Each number is 128 + 32 x the weight over its row's rms, rounded and kept within 0 to 255. Layers, rows and columns count from 0. Numbers have three digits each. The size before them is the row's rms in percent of the matrix's.

# up: layer 6 MLP up, 256x64, rms 0.228, rows 52-231, columns 0-31
# down: layer 6 MLP down (transposed), 256x64, rms 0.214, rows 52-231, columns 0-31
up52 095:147196137121120163115089133155131112128075126134101087115134122132108113046069186083131138135114
down52 099:099180135085179108126135086125130107123145147138108123142130100165132059109172121189119077123096
up53 104:150124144125169139128127191102134118123118069112120059131166077134128114162162101143162124170123
down53 106:120114187102148151137154157126159088074155081115117082071121122177129156156123110125148098176112
up54 083:114116151156191124122079127149148056130128175134087057130144146069130121164129140159126139125156
down54 092:124111108113134081090129158130133109124077122109136131107083192115120136108106147164148058150117
up55 095:117140130143163106085152139140115089152090137185134076139112138085218171141170086119142112148129
down55 098:125141140169139143141154120122156164096094093127151145126188192116107119122124171086144187130052
up56 098:146177172182119196122105130112158109131138125121158150154150192150132119090104101175149096121085
down56 092:128102105156104082173095129121206111127065153150061192145149093224121155124133124140111081099139
up57 091:089190138109131044081112108117114145119079137123197122135068135168134168105149149096125133157135
down57 088:174076164153139164211140135128166133097222060111097115122217156118129137104117124148146148130125
up58 116:136098115123184160124138221089117145150108096194180133129092148136157112111167135101128090172068
down58 092:123072071057139106168156126089140125173151081174135118124092180088131133101113192160070142127124
up59 103:151123169130138175082143118089123137122129120199118152142096152116136204161083077173132115170170
down59 107:071112121118063120168108120114088168128142167095128160060135116079132098159152148172120155109142
up60 099:076136151145092117152116132129106084060200131154180124127138072130136113125184138137173107117121
down60 097:118151171104126160123164100180077161091120130080152176113135146191124086111127085091137135170136
up61 118:107152152137157114135099227128069132101150124160119133214152098085133128133132082086157085201179
down61 121:113146154167101113129130144162126168069069158118116112176095131101129137100105133153076110101133
up62 090:156124147119112098161154134074121049084177075124143117134133116136100147061094104121159122120146
down62 084:155134185100134174148190120157173142127182138126190141127146132120110105114124138090148133135111
up63 098:116148116143084134121122121056073047118111127139203125164079105165168139121173098160176120103081
down63 102:119129143155146170158076157125195143147087148152119176101119142091166117136121135125166081199106
up64 103:152146185158151171130128172151171139112120109084113109108171130130141090133138054114133173172183
down64 098:108106115128179159151172072117128163156148079167124077135194112162073146140092157191145144113189
up65 110:096125149118102156126072178094108062195097165157147108146125116147115157152132145112190111136158
down65 112:059136121073131088074157067130108097106114147136120146130127102108111150144189109094134135078062
up66 105:133121107131105137160074180107143118113207091120152106138129139093179150051090116150124120135093
down66 093:125178114094139146194194107084114154094077125117165073106113136135092135096121117155070165121130
up67 119:128143136127154067103162106080081100162125139209131129126104087076136199113118122125175106166130
down67 113:089150157111114101111152075170161176163132120149168180146169114098133119103138139053201112118130
up68 115:096105128120182130107096163086092115137116138123129160249122130131130157120078080111160113148080
down68 122:103117145119121080166117148146175191057144146141134138140144118106166135206094111097136095131156
up69 090:115167177162176116151156163146156164165091115124113155094114165128127189150175108116168091133092
down69 102:119128147165168137089132149113101184156125198118144122144135127115144119146171104120112116125129
up70 093:146214117155064140121139140111114154151116187144143124171053089176189166151164130102133117081127
down70 099:147106098178098122096109119171135104171149114115144148079156118058183153136165193130131089119167
up71 086:129205126169135159110121154114118142050134127190121144168104066124126085095142091142168130085103
down71 093:200130130150094183115141127117184105101148053127087117138103098051081171120136158120136099106096
up72 097:138130150158130115173090160116081123105126069129138086116090204097112142108163091123172102134189
down72 090:144149142125110097074083053081144158172168097108191151087116113119149093152152156094169084137101
up73 104:148205094187173093128120135099139137118156142142143111132130133105130097169063087139114113162121
down73 106:107168114153202142103123070128131198116099159142132174153084089165122144146128085139130160088131
up74 092:141147180130084153137118136164166099150121103201100097130106083108169113151139097118167126220122
down74 092:096135082094108132102083143100126140131075111133072128179120125132161073107179100189085147131088
up75 118:043102159160103151141093152084154066132120099152102142113103072142139141131119116165183095139143
down75 100:124091100143084154153047163109101095124144120159127118060120122110107137151119073131127102127149
up76 107:096144148116118171077136185057162129148128091180148116128176096108160090098190108123118153142085
down76 111:113134100089132133160163106100131131123103134141137073141159136172082172062115117122076151179080
up77 095:149087154151083127110100145085121148120158112115117177150106127071110141076155123099111133181157
down77 096:140142130157192102116129158110140103120102140054076140143114159089071158059154123141071191158164
up78 099:101095174138183055105156164153118098092145065113126102104130070088149141152193143141144160156110
down78 099:139074178143143124128126110183105126141142128128161148172175108121090119100114131121074127098053
up79 098:101133097138137122134142130079156142110107116143130110169149084120170090120131173108196078155093
down79 109:107136123148130145111116112124116138123096120144112118072087088078154142178123156088157087107189
up80 102:156125124140115169127130188128106061152113042117141137178173183153130095124132138195109101125140
down80 096:131117126178129101056155136134113165150138148158039094186132145158112143117168137096080126164137
up81 096:139161129221119160079123136143094138188133146141161103179124174142145084141136187129163181148117
down81 096:191135105180166069108104120109137090151109073103128104085142095118127097121084167109150084136053
up82 110:131130148154152163113067139124116134113140172126152126137062186146146112012095112202177130144147
down82 119:164146118148096108109100098144162108124053174083111185141155128147124160197145125116131142141127
up83 106:087112157197156145123132108111157114131119117152158075182115174110131104164123164198151131129177
down83 108:121152133114221055177087105104160090127104084110134158120137139124188156082117181157142115058121
up84 084:101075111114146166116112191123122145108114156190111116114146146078106130127120105112177142099127
down84 094:115214057107140111158100171116128113096072165169066086150098132144126103129167094109123112170067
up85 102:104109110137141143160147147122104139115112157130161113087114141074109125141130125086188107157136
down85 109:115093119133102135126131111096090133079128098095122074146118064174091174072147125189140170116096
up86 098:127097112167145078151098170119079112067083134152170142099147122170139132104129146137117145118086
down86 090:134063100157166151127076140150087097081128188143111124126102080171116170127113134140128148155101
up87 087:121119157203187112099169099034103186154159108118156114119147169129119127136146164178171148126069
down87 090:104087141132159103188037089199162166148108086151071162127141158097184166118119080093139119128152
up88 097:121151163117189148147086152029120150132138132133136129133089164088132131143133065173145147239142
down88 095:186155110118110134139097083181106082132106155092111145103120155153133090151122181107086167166151
up89 098:068054152133080076122100086121091137087176201154153129162100096103147114103142180095128133127121
down89 100:146130182103092155187125134073108131144119143158133107131220162079119120108131100085123138169077
up90 105:150203128141079141113084131132134160172130149157149111163101117141112182088172101088137148147105
down90 098:081156125122090103192126075155120085131098091175136188198140123112143151074100100139140075108199
up91 092:141228140154163104176165141159108148153120108145107081143077167122097123084168102098146148110144
down91 098:140086165120117129185152123061083137141072078150121135139089169098156061084131125118133186136135
up92 106:120120180109132160120090111128137096146134087176116133145076106184118049114120144122133113172128
down92 106:215032111045161122133144115170091137161160104115094165119132129113132098141134161118116116108127
up93 110:154134130132091096098144143086142161132128082158198164137089161080104127137137157061113076174173
down93 100:089155130065124180178119176123113140143123107106160132173101074122068134169135114077079098083113
up94 099:096182153156148131188103146139132142151109116160115117123125171082156179088189093139164167158090
down94 096:092136201124137108103106169168142152125197157209086112115205155162123183097105125149154115068136
up95 102:184130201102092144125093124080101136083109135090118098097128201130196141111152086123118096126148
down95 106:123123124101175187088118118099116085126165109127127112121167113110095177079135100109122088130120
up96 102:090090133115099052107108158126139148177168151190138122169117144217144127087127135143119044191124
down96 106:099156167134153125128088159064075177121146173073175096176114125126162183165159123117119143078119
up97 090:166141140101128125176130110119134125157075095120130147157110158088089109149157112187142045108140
down97 096:135139159104136132210106170166132158112180093127134120085141172141164089114110138098171188110025
up98 090:097177119196197118154072136092142090121115157144161126115161156160156135135108068137126105109155
down98 086:090140144188121129143112037147163092089143125128114162144145139212137104126109116123082170088192
up99 090:195148147164194101134090138125149110146154133135127075118057114121144137164136166136123090127078
down99 100:103183155132134140142154122141098190139098138082136104118130155191116178129156138149139195087102
up100 108:093106169158105117149097191125077124173097121183168181082126124098168159116172162172173078204153
down100 111:124109121156096136174150136172146088124139131134139158094204163104120099120194105085128150185137
up101 098:128167145122109113143114131096174112122111088096129126211119141161151201127149128133155186154102
down101 098:129126158107126154184090169075120103163086167126072137115095080123194099109139091165138098105097
up102 101:145147114150101102119149127105098093139140139165128186163133159139137148100205107148114157207161
down102 097:116059031125120077130160174128089140128212119105130124147128146167162101124180145156077131109131
up103 118:085153136141110151065081135122068082111195133155180159155112129137153132146181138189132105165178
down103 110:105127078151067107135109134144107177094134113131169094187133197107145094160187130187093143103173
up104 106:132121177198140125145143137131131082138103098119182149139075136137131142090149123165112067105152
down104 101:110140137121159155123088052152103182109145137089172135100160074179137133175094139076081109166134
up105 102:110180124179138178145058130146127087097172160090122126109077144160188124090172126180178173177171
down105 093:112128129168160124134135058157164187108105141113106128096192109152159158158127120147094141095133
up106 097:109154114155161107088163127126109097162095194195118072143112106133158159136132135147144095151168
down106 098:117165136143144190142168084119092145184121077140154157182149179183144167174084155173188171058134
up107 087:129087129115105157112130173138141089152095145187120056117132103098102169089155214081209091142117
down107 088:075125091081133141063135080189114158106106149173079142132131114152086132134119154125121098082132
up108 100:133097161103165128163120134043090146165137150146180145134139146061087131071142180125125155125150
down108 111:166142134084145136150134126057120169160110082117162110177157104142111170149150161145134132106142
up109 108:095152140120141147122117163115122161141151129089136136175168120159102095137159102100154110176130
down109 112:102116095090146094119121074140111219105171182130134089140183086162098180133151152117103130152105
up110 096:145112176137073155146156144134109175171151093116140157147106202071146144129111136109170103090146
down110 102:084126171100103072133147128130171162083148151111167126111113135192124105136121168183168126101109
up111 088:169126112160097131180135116095177118132085122157186084123104199141134110186105148183148152150135
down111 087:166098150129146118164102142091162095125140180145135165175146160134208059190080161113170101158172
up112 108:085198167200136099143102178074146109181182107142150180129147105167107086112109152100109062095146
down112 099:165072112203148085112116093126206068057132111133141157126106141147065146142147146181064126086100
up113 110:127106149162063093164129130104154102165179126122116158141079156167096114118123117186122117102154
down113 100:156066158118134109152124169095198105189164138139134147151082149126088120156133131155147106120164
up114 092:088090144112112141089128153119152068138085079175081137105101095088211105112127131152123137148124
down114 091:127161066126096116101128134146155144114133109172082156124098096098114079171112171124038119091106
up115 107:093152117132140096122102167107075148118108094237136125136159099108136120126099140102174124177142
down115 113:144124142089140184103153138185136077173118143176114099160106148119122188126183067101121107097102
up116 103:108128119184115098101138141146130104129102090152183125152159124128138127118081163158157046112104
down116 100:103117143151101123125113154110087052107157046137149100107134089151153179116101124173167109074135
up117 117:120118130117121151172128176124135075117192074110142148160095108165171137138172143147098143128126
down117 104:123131074130131098141126153146125125112129137104067100123168108166087195143151117127072117123093
up118 092:122136150149189066145111200071156144137138101150099161134148133124118097123146121107100069138129
down118 094:123124175189172097064135115084139177120129149122131124151087106156087154122089120148076104125137
up119 100:156116155124102149114086154103163112032173118127178133124111195137088096115115088147140154130150
down119 101:118077166160106148115073131090163100129101149155155089152191143097121106120137143112163148053095
up120 090:134130111135103087164159120130091105134137135076188056137118139089115117145217071116197088149093
down120 088:160115124109128115145126102097101113138103122142160139087126102111111156167091103088185072137016
up121 093:144106129172122187094124139137136097114153160101146086086115130145154122107114152137124072132167
down121 096:119084081106145062138116144128109083129127149149103071172077095159133160127164106130134168122156
up122 097:118153150136151141120086144114143107126152146127129189104150068084178129149169080128161162110118
down122 095:114138084126138090116122135138147108087115138115056094133115135088185135088112108149127129094133
up123 087:172149142106113106191135113089115153115121155124142066150129201159086120162143098137130106208071
down123 090:096086128084126133136116147080163170124096159136121133087130060147165119110077190102142132108101
up124 107:142140140167138126134154128137126078164103135137146132255133072148169100136139086148186170143119
down124 108:110170092126148154211125079146144158086126118135122140173122138052157163164168157113093145186105
up125 106:102188128148139088079182141138110092198137153116171111079120131056160154056161131147113121115123
down125 103:158082058080160079167147089146101107170178127173149154106122082179097111106096085114113117071135
up126 126:133128130150109127136152140112147080116199098085138135120140116102163104044197115137128132167107
down126 104:149154113118134119157145120120116116136164080090138129075063090051153142153075093086040061150138
up127 095:152110124091114153159095138124089139112128150192102079187052155133114163101123192129155149100112
down127 096:129088088105138090092137149149139093063095152079080109055125113120102185139102115132103152135137
up128 084:128121185107144125161129174131136165177191128136122173168169122136183122089133089135113149144148
down128 093:160173111127137162135129158133144127138143123131087121065108137122120148168183200083084048148143
up129 111:087120097178091074115159124129126161126162119153116120178103069151134185062113098209138084144099
down129 094:093166069138135065131103066204111153109120145101060091129150115208120118116115148128139152159124
up130 119:111106122130075082124135169060141061133152109155166082124114092152103114126107105123142122122081
down130 100:118097108112125106073171160123171171066096175168176117115116112169066138130153164079099119122130
up131 116:103082164201128130101155179107102121117156078180090095105133088136124115075137049116144145097092
down131 107:165134150174146153118194141140104141119143077129137065119111117093124162086173140125123170136088
up132 103:130136152174153134092140113112143156112175169156130203122091146178196108074135131105152162161091
down132 113:127129098148148157177111125133098103148092129102138180166095185129106214054091063087117139126136
up133 096:136172172138115149078068155165096131122095082202115148134129120093176136138175124201149148117076
down133 102:118135140134121101124167130129132084164110092143108116112147148107197170135108199167154154103147
up134 100:122180101140161098195045189147144131100189201147105068181103158082163163103129113127096091149173
down134 093:081101124145077169089147073129098184148114158079138143117165094129137105144150120139092126046133
up135 098:127062143098110117136117169106130130078171140182129107154161088117167107170169128156118107150127
down135 101:151116150112111094141168135106094124104148117131074171031125139151144102169143136157129162148132
up136 097:101145155166093084081129120082129090120153083110106132123136121146145148112115093153171082133126
down136 104:132076140124141130141150117067131113133101139095091162099176047084090092083151154092185141139134
up137 098:060086183100151111180094173139150134129099083161103148139130102110149124101168116121140068096143
down137 097:137129127096069158107139161170209116143148112117058134149141195130119144165111167136119135112148
up138 112:128096205132071119144134133132089081165146127148185127095132104121109060106123175124155143181063
down138 119:146108154142116096123139113162089155156125163145097095061139139132110194076115111073150166186073
up139 094:115085134144116194184109145131117150188101158113097128169119232092164107086093056177188120178126
down139 094:124180134094179118163090115152139100135164096139063198107141113157175182167139103113143089113115
up140 094:168092170102131138120128167092050140132139089158141165137095166119171162091053136177147150108130
down140 107:148111108089131159114137129116134092208117104181111102158174132137095167174144126093121076107134
up141 091:152140218103149149077122170145128062177164128137116160152104126108134075103114136186142099100132
down141 091:151103129118192100168137087137096127126153109093151088119095093090099120165156064149113159201132
up142 104:152101150128191128159165142152104089149115123124146185148102151129151053090111157120189095179109
down142 108:139071147174120116134169114163140107150119106107113117151161128118128145151172142100154166098098
up143 092:172173126122116173145109143146109132110132094162105140162117155116111117079066122126167085151177
down143 091:149113139053153138163088145122118142140118109137042118108152147081138125133198096167169169103120
up144 090:111174129116150179123104129135129122173115080197142109159126150153149083127132157123186182164160
down144 095:105153144156142165155154037135109099123116131188181127080163121136088161159081086128168063087141
up145 118:106150133113094108127132152115074148104157143132157130082087099095125148102150121117120047208097
down145 113:119084075066106185147081125129145101064162133130137167087121126133135144090148174068104080142090
up146 087:122112145116157125096186180084105101133098072168127142067125099125168124121099125085123187155150
down146 096:142193194118158125139138091067091131139158110160158125165123068141093146145108139115157057133155
up147 107:078135163144080128157086165086129099105117123097133113110142086070204123142173063108150069117082
down147 111:151057107114134096112089123131192072117114094138124089105138150089128157108170118158115124094156
up148 099:100112201157162109151187153063122152138066155146159107137144117099166152145104127095147126103131
down148 107:141130177151131126155175087127112138126058121101166084118126174089133176183137193122119231084133
up149 092:145172178224153112133173146104103153135165066122120123119112072125117081135138089101126121137121
down149 096:173109149134152181123116119096139126089081048072103125103151142104144194107122113129093078119104
up150 103:124117132114076136074045164106108068117121070163146107175141156135136085092158133164128135201145
down150 108:215121134103167082095145162124074076162134134095083141122129181113121116092134187108121171139120
up151 104:104178122149191108126080145116155115099099111111160078098171129155146150180143087118174088135162
down151 102:094112197112116121109126065104122180116191087120111124141148142180112157112145168076083188117113
up152 096:121157087095154087168095161149090127136149144145104068148089146170121083153163079138140101154083
down152 095:097106112140160129135112176206179170113114118118099177121087127155083167086103116131052116083126
up153 114:202116193143103113139153137108068087092145081146141151179134131101151118169130124120137135105145
down153 104:152178194091111146118156132117076091085116148109155114103118192155127113132132131103121119133110
up154 104:105194117198129151099096146106174117142115147117139159168139187172119149078146102119131048145085
down154 101:119176114158111128138145097121190167116092158123111112158115154202080146130170101185136043145137
up155 094:139132143105134127114122156124157112168112122168138083138107076156160158151088159151138155187169
down155 098:085128132082123116126099105214132164148122138093135079110078182130146151143162100152129162092123
up156 093:104051125057209111120127180136137156102146146130118125132127146112183068165121131128147143128093
down156 098:175188108033117080107118165152132110172105104117080178125135121137099168072179081113128131122116
up157 094:151151122117139104150140138159137125099180133169144140129073182135146130124139137110103153135143
down157 087:111173176127166116095185071198116175198140154177170107130106087134118105114171097152102152089102
up158 095:136118129102140162199152138104109105101207172129136113121107124107182173069112166126125123153086
down158 098:126138109070093125122114137127138112145109165147131105105119098137096097117184133098085126169153
up159 114:118138126134131086146048152032154175130087101101149157133078139121104128054120176139123141121129
down159 102:145137091137128094110110151084112153089082085110169170092086150113117167131116125067131117145159
up160 104:176149149155101181173062135147045118129167125169111172130099150169154128121107131132141094155103
down160 100:129087105070191149111121139176139140162139097061077135100142081076093109104184082118152114113162
up161 090:130132114134095122136128168158128136132147152089138180107122095145129177092062114140175111129182
down161 097:115127161139167110146172086060067105166167150139127144112128096141101121118135097132152138176170
up162 098:180086111131152126073142173108165089204123132178109113135128170109170099119104163138098103151129
down162 093:162170081085168133143120123178094151113122144045105123160121135141136149101172157116113134128063
up163 104:097157204194123154191096133132131134132132128112160165134106173186107133122140107135146094137113
down163 104:154131139185129081146082062127190138097133144167106156120177113159107173114140154121088093115126
up164 099:107126137121101112143144129107122144094151149108149073191119113134119149098108093087121100135103
down164 103:138155090099087115058129092102122097114159159196084141078132170121155115139131150110148182112143
up165 107:105121160135116050163130206124134149076164132174114133105149188091193130083115116170161134114188
down165 103:153138129122105122102161157168120153069129144187093162164174110123131057091091138119110150122146
up166 091:083145115147156147101134138115124157129124129152146101155103142111148116132188048096144100094125
down166 092:075186177136102205142175078117124116055135130115142057112194155140168106146147119146130125063109
up167 091:161170144157107070126134160109079116168120149123124126174086116159110064151155094126158087199119
down167 097:113095110108122093126131122116093073117149170135093132153155166148138153149151127114051107113167
up168 102:172129107176127138180115203134118137111160071174187094178152154115156099125106177155154068123113
down168 108:118161101156141127111149160167142120097097140185122134133107096134163128086084148120151135106127
up169 101:175131157140188130157147158119183145088181143124129080139129167134178144112154182108149167126137
down169 108:196160151113144085139114150128126113146180097167113152167184141157082187085097091161132142187173
up170 069:232062076133169053111051101122144134124147115100097110099157101141091134107118108083102119117161
down170 068:000190162075080178128193156099109109131134134164104134176108171109107153132119157153118131140080
up171 103:128130149144088126142107137090114089122183075132139169145116108062147134160086145169148081132217
down171 105:139168136141140111149194088087151101141095116154106148174113132126107150170164113106128108122093
up172 087:111158233194113150102170097037166095130100070157180097122146123121119111120113167106185150108111
down172 087:115078123130101085135076193156097109142111156147056131108163133111114140071109125127063103162146
up173 100:087163171139179105107177122112177137153181136157140113100129089067129126135146167069173146112148
down173 106:138148124142125185126148146133169132167122080214132073084109124139102105124116120100143124127175
up174 099:180138122128128153104138111071148135082122094147123093109140195122158085140122042155178142129097
down174 096:131131157149136077116102107140142142114162157088125136162212135158145138144140156130173138110118
up175 094:080107200118159113150064165130122127094156136151105104141148124092168114165115038164141103110114
down175 096:100101125091086077155079109127174153162102208124071163111149163125127147179140095058118088092129
up176 092:188161156103087126157143183127108117156132103132111168102154146104173149095149114169149114134112
down176 093:155098124139147159175124120086162103147138150166076135142181153169157139148101113098158109105149
up177 083:093107121127210140146133148111115156124120108133156093109119117078077146078180066124153132175174
down177 084:074106128045076129162218091093096123109125117176170126140102102119145137141088081110170049103108
up178 086:133155149132157106126123126134132099077185103139132179128156155130193076081123143098162084108125
down178 092:137131103128149139106181107110150181120110104076079141171175074108115113130105161126173158132194
up179 097:131134115148147058155107128143152109071096201118181132127129133146134139155187109164142153151140
down179 093:094115166122193139139135068111098137138097135197207110120141111130097145082133107142129142065087
up180 105:158146189169098088159132138126112099157172129131190154138163105157122081081142100161143070143080
down180 100:178151168150122072132097086106122137115118113100153143136188194128101086112150069084125122154129
up181 099:168123133099113159171075138140054117127187136185141150140194144141113065144125173203141120119132
down181 109:142120146094167153110160102115102166143142094097137120034098167104090130059066113123140155142161
up182 108:144142130119128073166148157135122127219097195158165063122109158142206144154133159100163114108134
down182 109:124136112132112145112154117099106082124081077063192079107110103111088166161088103077118113086120
up183 092:142124145134136150173118144105193149109151152154170114114128163068131168135094181139113195148112
down183 098:095159147124145136120113140127101144064202194145086155081151084164135151158052135111135131147170
up184 097:125136101141089068107108130085065143130120134127184095171095132154152121075136124125137119143116
down184 105:134103150127133152093129132101147127146186095151159145104133141114195129150144063151149103124172
up185 112:138092135171154121146110135083104103162157166161121125136141089163137165136114138201128060145082
down185 110:111135151161143126136120086152113161162143148116107071148171177180114186137120155092110162131074
up186 085:106128140115180152199134112105143135144088100141081103202092103107104155094128113144147138173091
down186 084:148144126094144110109092189130142102094128131138109155055064151102208117129117137145116089169133
up187 094:110101121136182185153078151123120168132117143129112136203087125110105144069160093116166102129087
down187 101:100101109126126095185105167122146161126162091070100129105084106137085116152162123094168056077105
up188 104:142124121115108140149067121085122158103086128114224106171106157093094106146147151171140072142202
down188 102:091169078144137109056120190103138167076107104179139150130143131123142092145038143113128150108144
up189 102:096156121134180167126082144124068100151164117153144126123173146101202079116099184099153142144166
down189 108:088146080067144133162174132100207165052097144118167094129171158147108110159154062096105100119103
up190 098:162142109130088118083125138103150095143107148106173133180068065120125034115099174128136151178085
down190 102:178156150115065094071135098075157129079112144142168127081152110143118114088169125118135136184114
up191 092:083113183092144109137108163098153033167108145104103120102118133118147124139118172171143087124176
down191 096:096097135071161157104114111130120101068109159168126137161155151120100145138107126075147146134131
up192 085:109200194200165089080094131128102142106088153144139168131075107184121120105139089153137111077191
down192 084:133080097135149122196144159126121093122143167175071124126158078139176161091158168109098147156126
up193 105:167136174154185162162134174107096136123142113117106117159135167134129147050146199167144141119113
down193 109:106080136097095160142131122109131100146059139126137145102156167092148125077096102131064130163168
up194 107:090118133148130109060139142058093104071115112136128070146184148093105110090126107129162123150082
down194 110:086116139072103123100129136119108115109133181098132139087179123167118179177138161138132111098122
up195 095:097201112146129095145135131126160117143147069162161094081089087152119124065169161177109121095102
down195 095:127140119128051050136158157113164186150110122160165097098137145100049119160141185083133077136097
up196 099:155126132109151052089148135090165166114144116145128176121148113114137113194090110163120094138147
down196 097:181165161172182117101151103062153097154120079110088079108083108110158161126089139151093127187109
up197 098:112136120115102088154054186144118113162116156130130065117130138175194174138144138160126114124113
down197 100:153142153131134128178106135139192155162130104156118175121189165137130078135137136126157101076128
up198 084:149127156097177179107151155133126114118108054106150145157117189144109092166163194136171145158136
down198 092:120109173132076124161145110088123132200104127087136079128146160138136153177130135121150150121115
up199 094:141106127113115135130157194085153138102138134096118075117132135135143120153159091143141137121097
down199 094:136083161074131108120121119104093112180100148174093121126131149134213116165136167162163100214145
up200 094:156158105121097097061140126133084123143135040102163133168091099184095084066164145193109118124154
down200 086:134124170169139088153086166132122188135136188128138090127137127088163156147138157113081146193107
up201 099:111172136214117162112129112117081136127109145127168134131138150148123152110124092157134091142123
down201 099:097112065148168086146095058103128086152157080115140130126161126114160139125169167069123127106150
up202 092:140160181190127138160168134135182123196112102173118102121094117093100145101171145087182115132119
down202 097:129140226144116182104148108116101147120101119127145097149102112130097181130116089124136169077058
up203 090:172139171115165115122128165094149120143151032192099083181094170122111078105144100089136136099112
down203 101:102103109147144139103148097129155104076193104146105184098148089155125156144136162156168092141197
up204 092:183103174103118104136089127116085098109116108187102081150120153100157085130130115132155206126166
down204 093:085175111093124114177070109155153137112138188099063125102158080135084154160123172191149121093157
up205 093:152129145108144134130161185174132125107136162164089134112101194072164033078100116145162147139161
down205 090:188146141076174102130108099150165158133086065061075114159074070167137186121140117127114140151083
up206 106:101141127116128094164141163111104137132139147102125170151129146078109102063108103114173151218212
down206 114:112057131121141071125150099141088112133115154103127155112116097187124189116064153106152133177166
up207 107:177113122124118123156059175105082101128113116145123100158192184112215153175106091134155136137146
down207 108:117143178080142135110105130155171147112157080128121090176095139122117053091133147094140176131086
up208 093:094096160125152124079110136122090164084148087127125103139076124101109136109153115112177173091084
down208 091:115116128080122121160094108143159063120090148106103101169150149119152129113149150101177125079033
up209 102:083118196123188130142111138121099040171148096100165109157117090124155100133130131109112068153110
down209 097:097105162164187159054119135161138202164170167198168120127125128117143186074110110133121139157177
up210 112:075139106117131172068128172063102100151149160163179126190120173122134133110126183103097082183122
down210 114:140103112105149153114119109093130088111100074124165108128185102155127079037160121118068137178129
up211 101:162139114125186105145127125134157148094138128138147097150092107185090141106117113117166079187146
down211 099:127102096079101128063099151151156133100098171165146143129138172138124146179141171173145159080121
up212 108:094099101182153155154122144098089156177105102147140153154138168104158174116165154144151093129179
down212 106:139106117157164088068081105102134148203103090135117188114136120180130127166092100113158181103161
up213 103:083149144156142122128128203108114095101147126166122147144082146160123103153088130161135148135083
down213 103:015189154086092172158159140120098153087122126142084123167134126120133159143157133088112123116129
up214 086:115137148092137131205126181129149154137085118138108119107165133061182134113092131132152124151186
down214 096:145161142187129120144120180093167101111138179136085126102123171078112094080134087080108133157121
up215 121:117113169127126123135092123091125093128211053103120112091132101138180139179172136141109130190069
down215 103:141087172162154113168164102117121140095151088142111150134133075176110096156107132112080133135064
up216 132:089107134172149094094105142150135149099192094129155114171130122128125135086107140130210098174090
down216 105:120113051122124042138134117172087107115107180112098133088199131184095112099158135098121139139118
up217 103:126131145149114147099051133073139112185140127123111166188126152152133168107150114183122161129129
down217 107:153134134091096107108074123096155122116113168109101119197108126145106063076172100106085137137191
up218 091:123137149127173098133120210131084150093205130199109103151133082070153122133113111160165120110169
down218 090:115127152109130090157090136150101165110144164135043172146163120121173078166101104110129066112097
up219 103:089106119108183125152145130074124120137149160145188050106102131134105148117179111183204138180091
down219 107:146145117127205114122145097070157129149113138150152129148135083110172091127141210104134088159135
up220 093:094054144113122127070139145143168165095109162135119153124106143112123099107131148125152171165073
down220 091:174140114114126057130121140133082097121119078154077129181096169165136110098146121134115075156098
up221 085:132061172148125178139145180105101143152178058142143115138063112059143083131180168147122155132131
down221 087:130126128156064151162136092086110128150184053102160081096184151133134123096132120155163108122156
up222 095:129140209205160062117116161102169160114140097095151090161133137064126128144121152134117134146134
down222 098:126088139095192103139182119088140118150120094098104167141112158112099156088089120133087158165142
up223 092:122099138162120107122138172093125112102139135158137161124126130118226046139185136108162085147065
down223 091:095113171166125124177204126069157160104149105138131129058155149156155071113099129097136113129136
up224 085:086144184165122199107082151089122129084142166137120166155072132199131101106118082136112150156093
down224 088:108144138156140113105126033120197121091131103126114183110132159180117128120118080134089124094167
up225 078:091082138089130130179121134155156109076148163137103123094106107087127154094161093173207178164092
down225 082:165084102111155105080083125133154127113102160101101122142093146099093096147088151106118069047110
up226 105:137118123112082131106123150083088073126153086152219081112113139144135136125149134162118137096219
down226 106:153135112130100151135122153096165176136143174076158113136127092087159105129182174107038129155141
up227 096:099155184129168136080120143106118087138152129119161138148155130130153135142168087103143051208116
down227 099:122114167129188151039107123171102187187139172131188117158152114054122185101148084095122154115119
up228 098:134117117124116122108137132060169085130066072143135159133157136137177117100102133106114074151119
down228 103:107178130122122115119122121122118125132140141173077155123053146117134095135146073146143145106163
up229 118:173085111126192139079118132081110086072188125076146115140090156109149126085081127187125121109149
down229 119:123173156119092123152081130132119173155010177111146087168106119132126170136174092074138126095103
up230 110:095171170177073171138111139118073070101106125120173132119071180150173153057116116167175154135116
down230 105:123121132155103099104099050109206118095102081106099153131165149170082157229105103146135119105106
up231 101:137138114166092153071154126131120105108135097086122168112068132146113155048118149177143061109130
down231 094:165129094195142114175093071161111184161153086108095107080177070167156146058126137143130180137126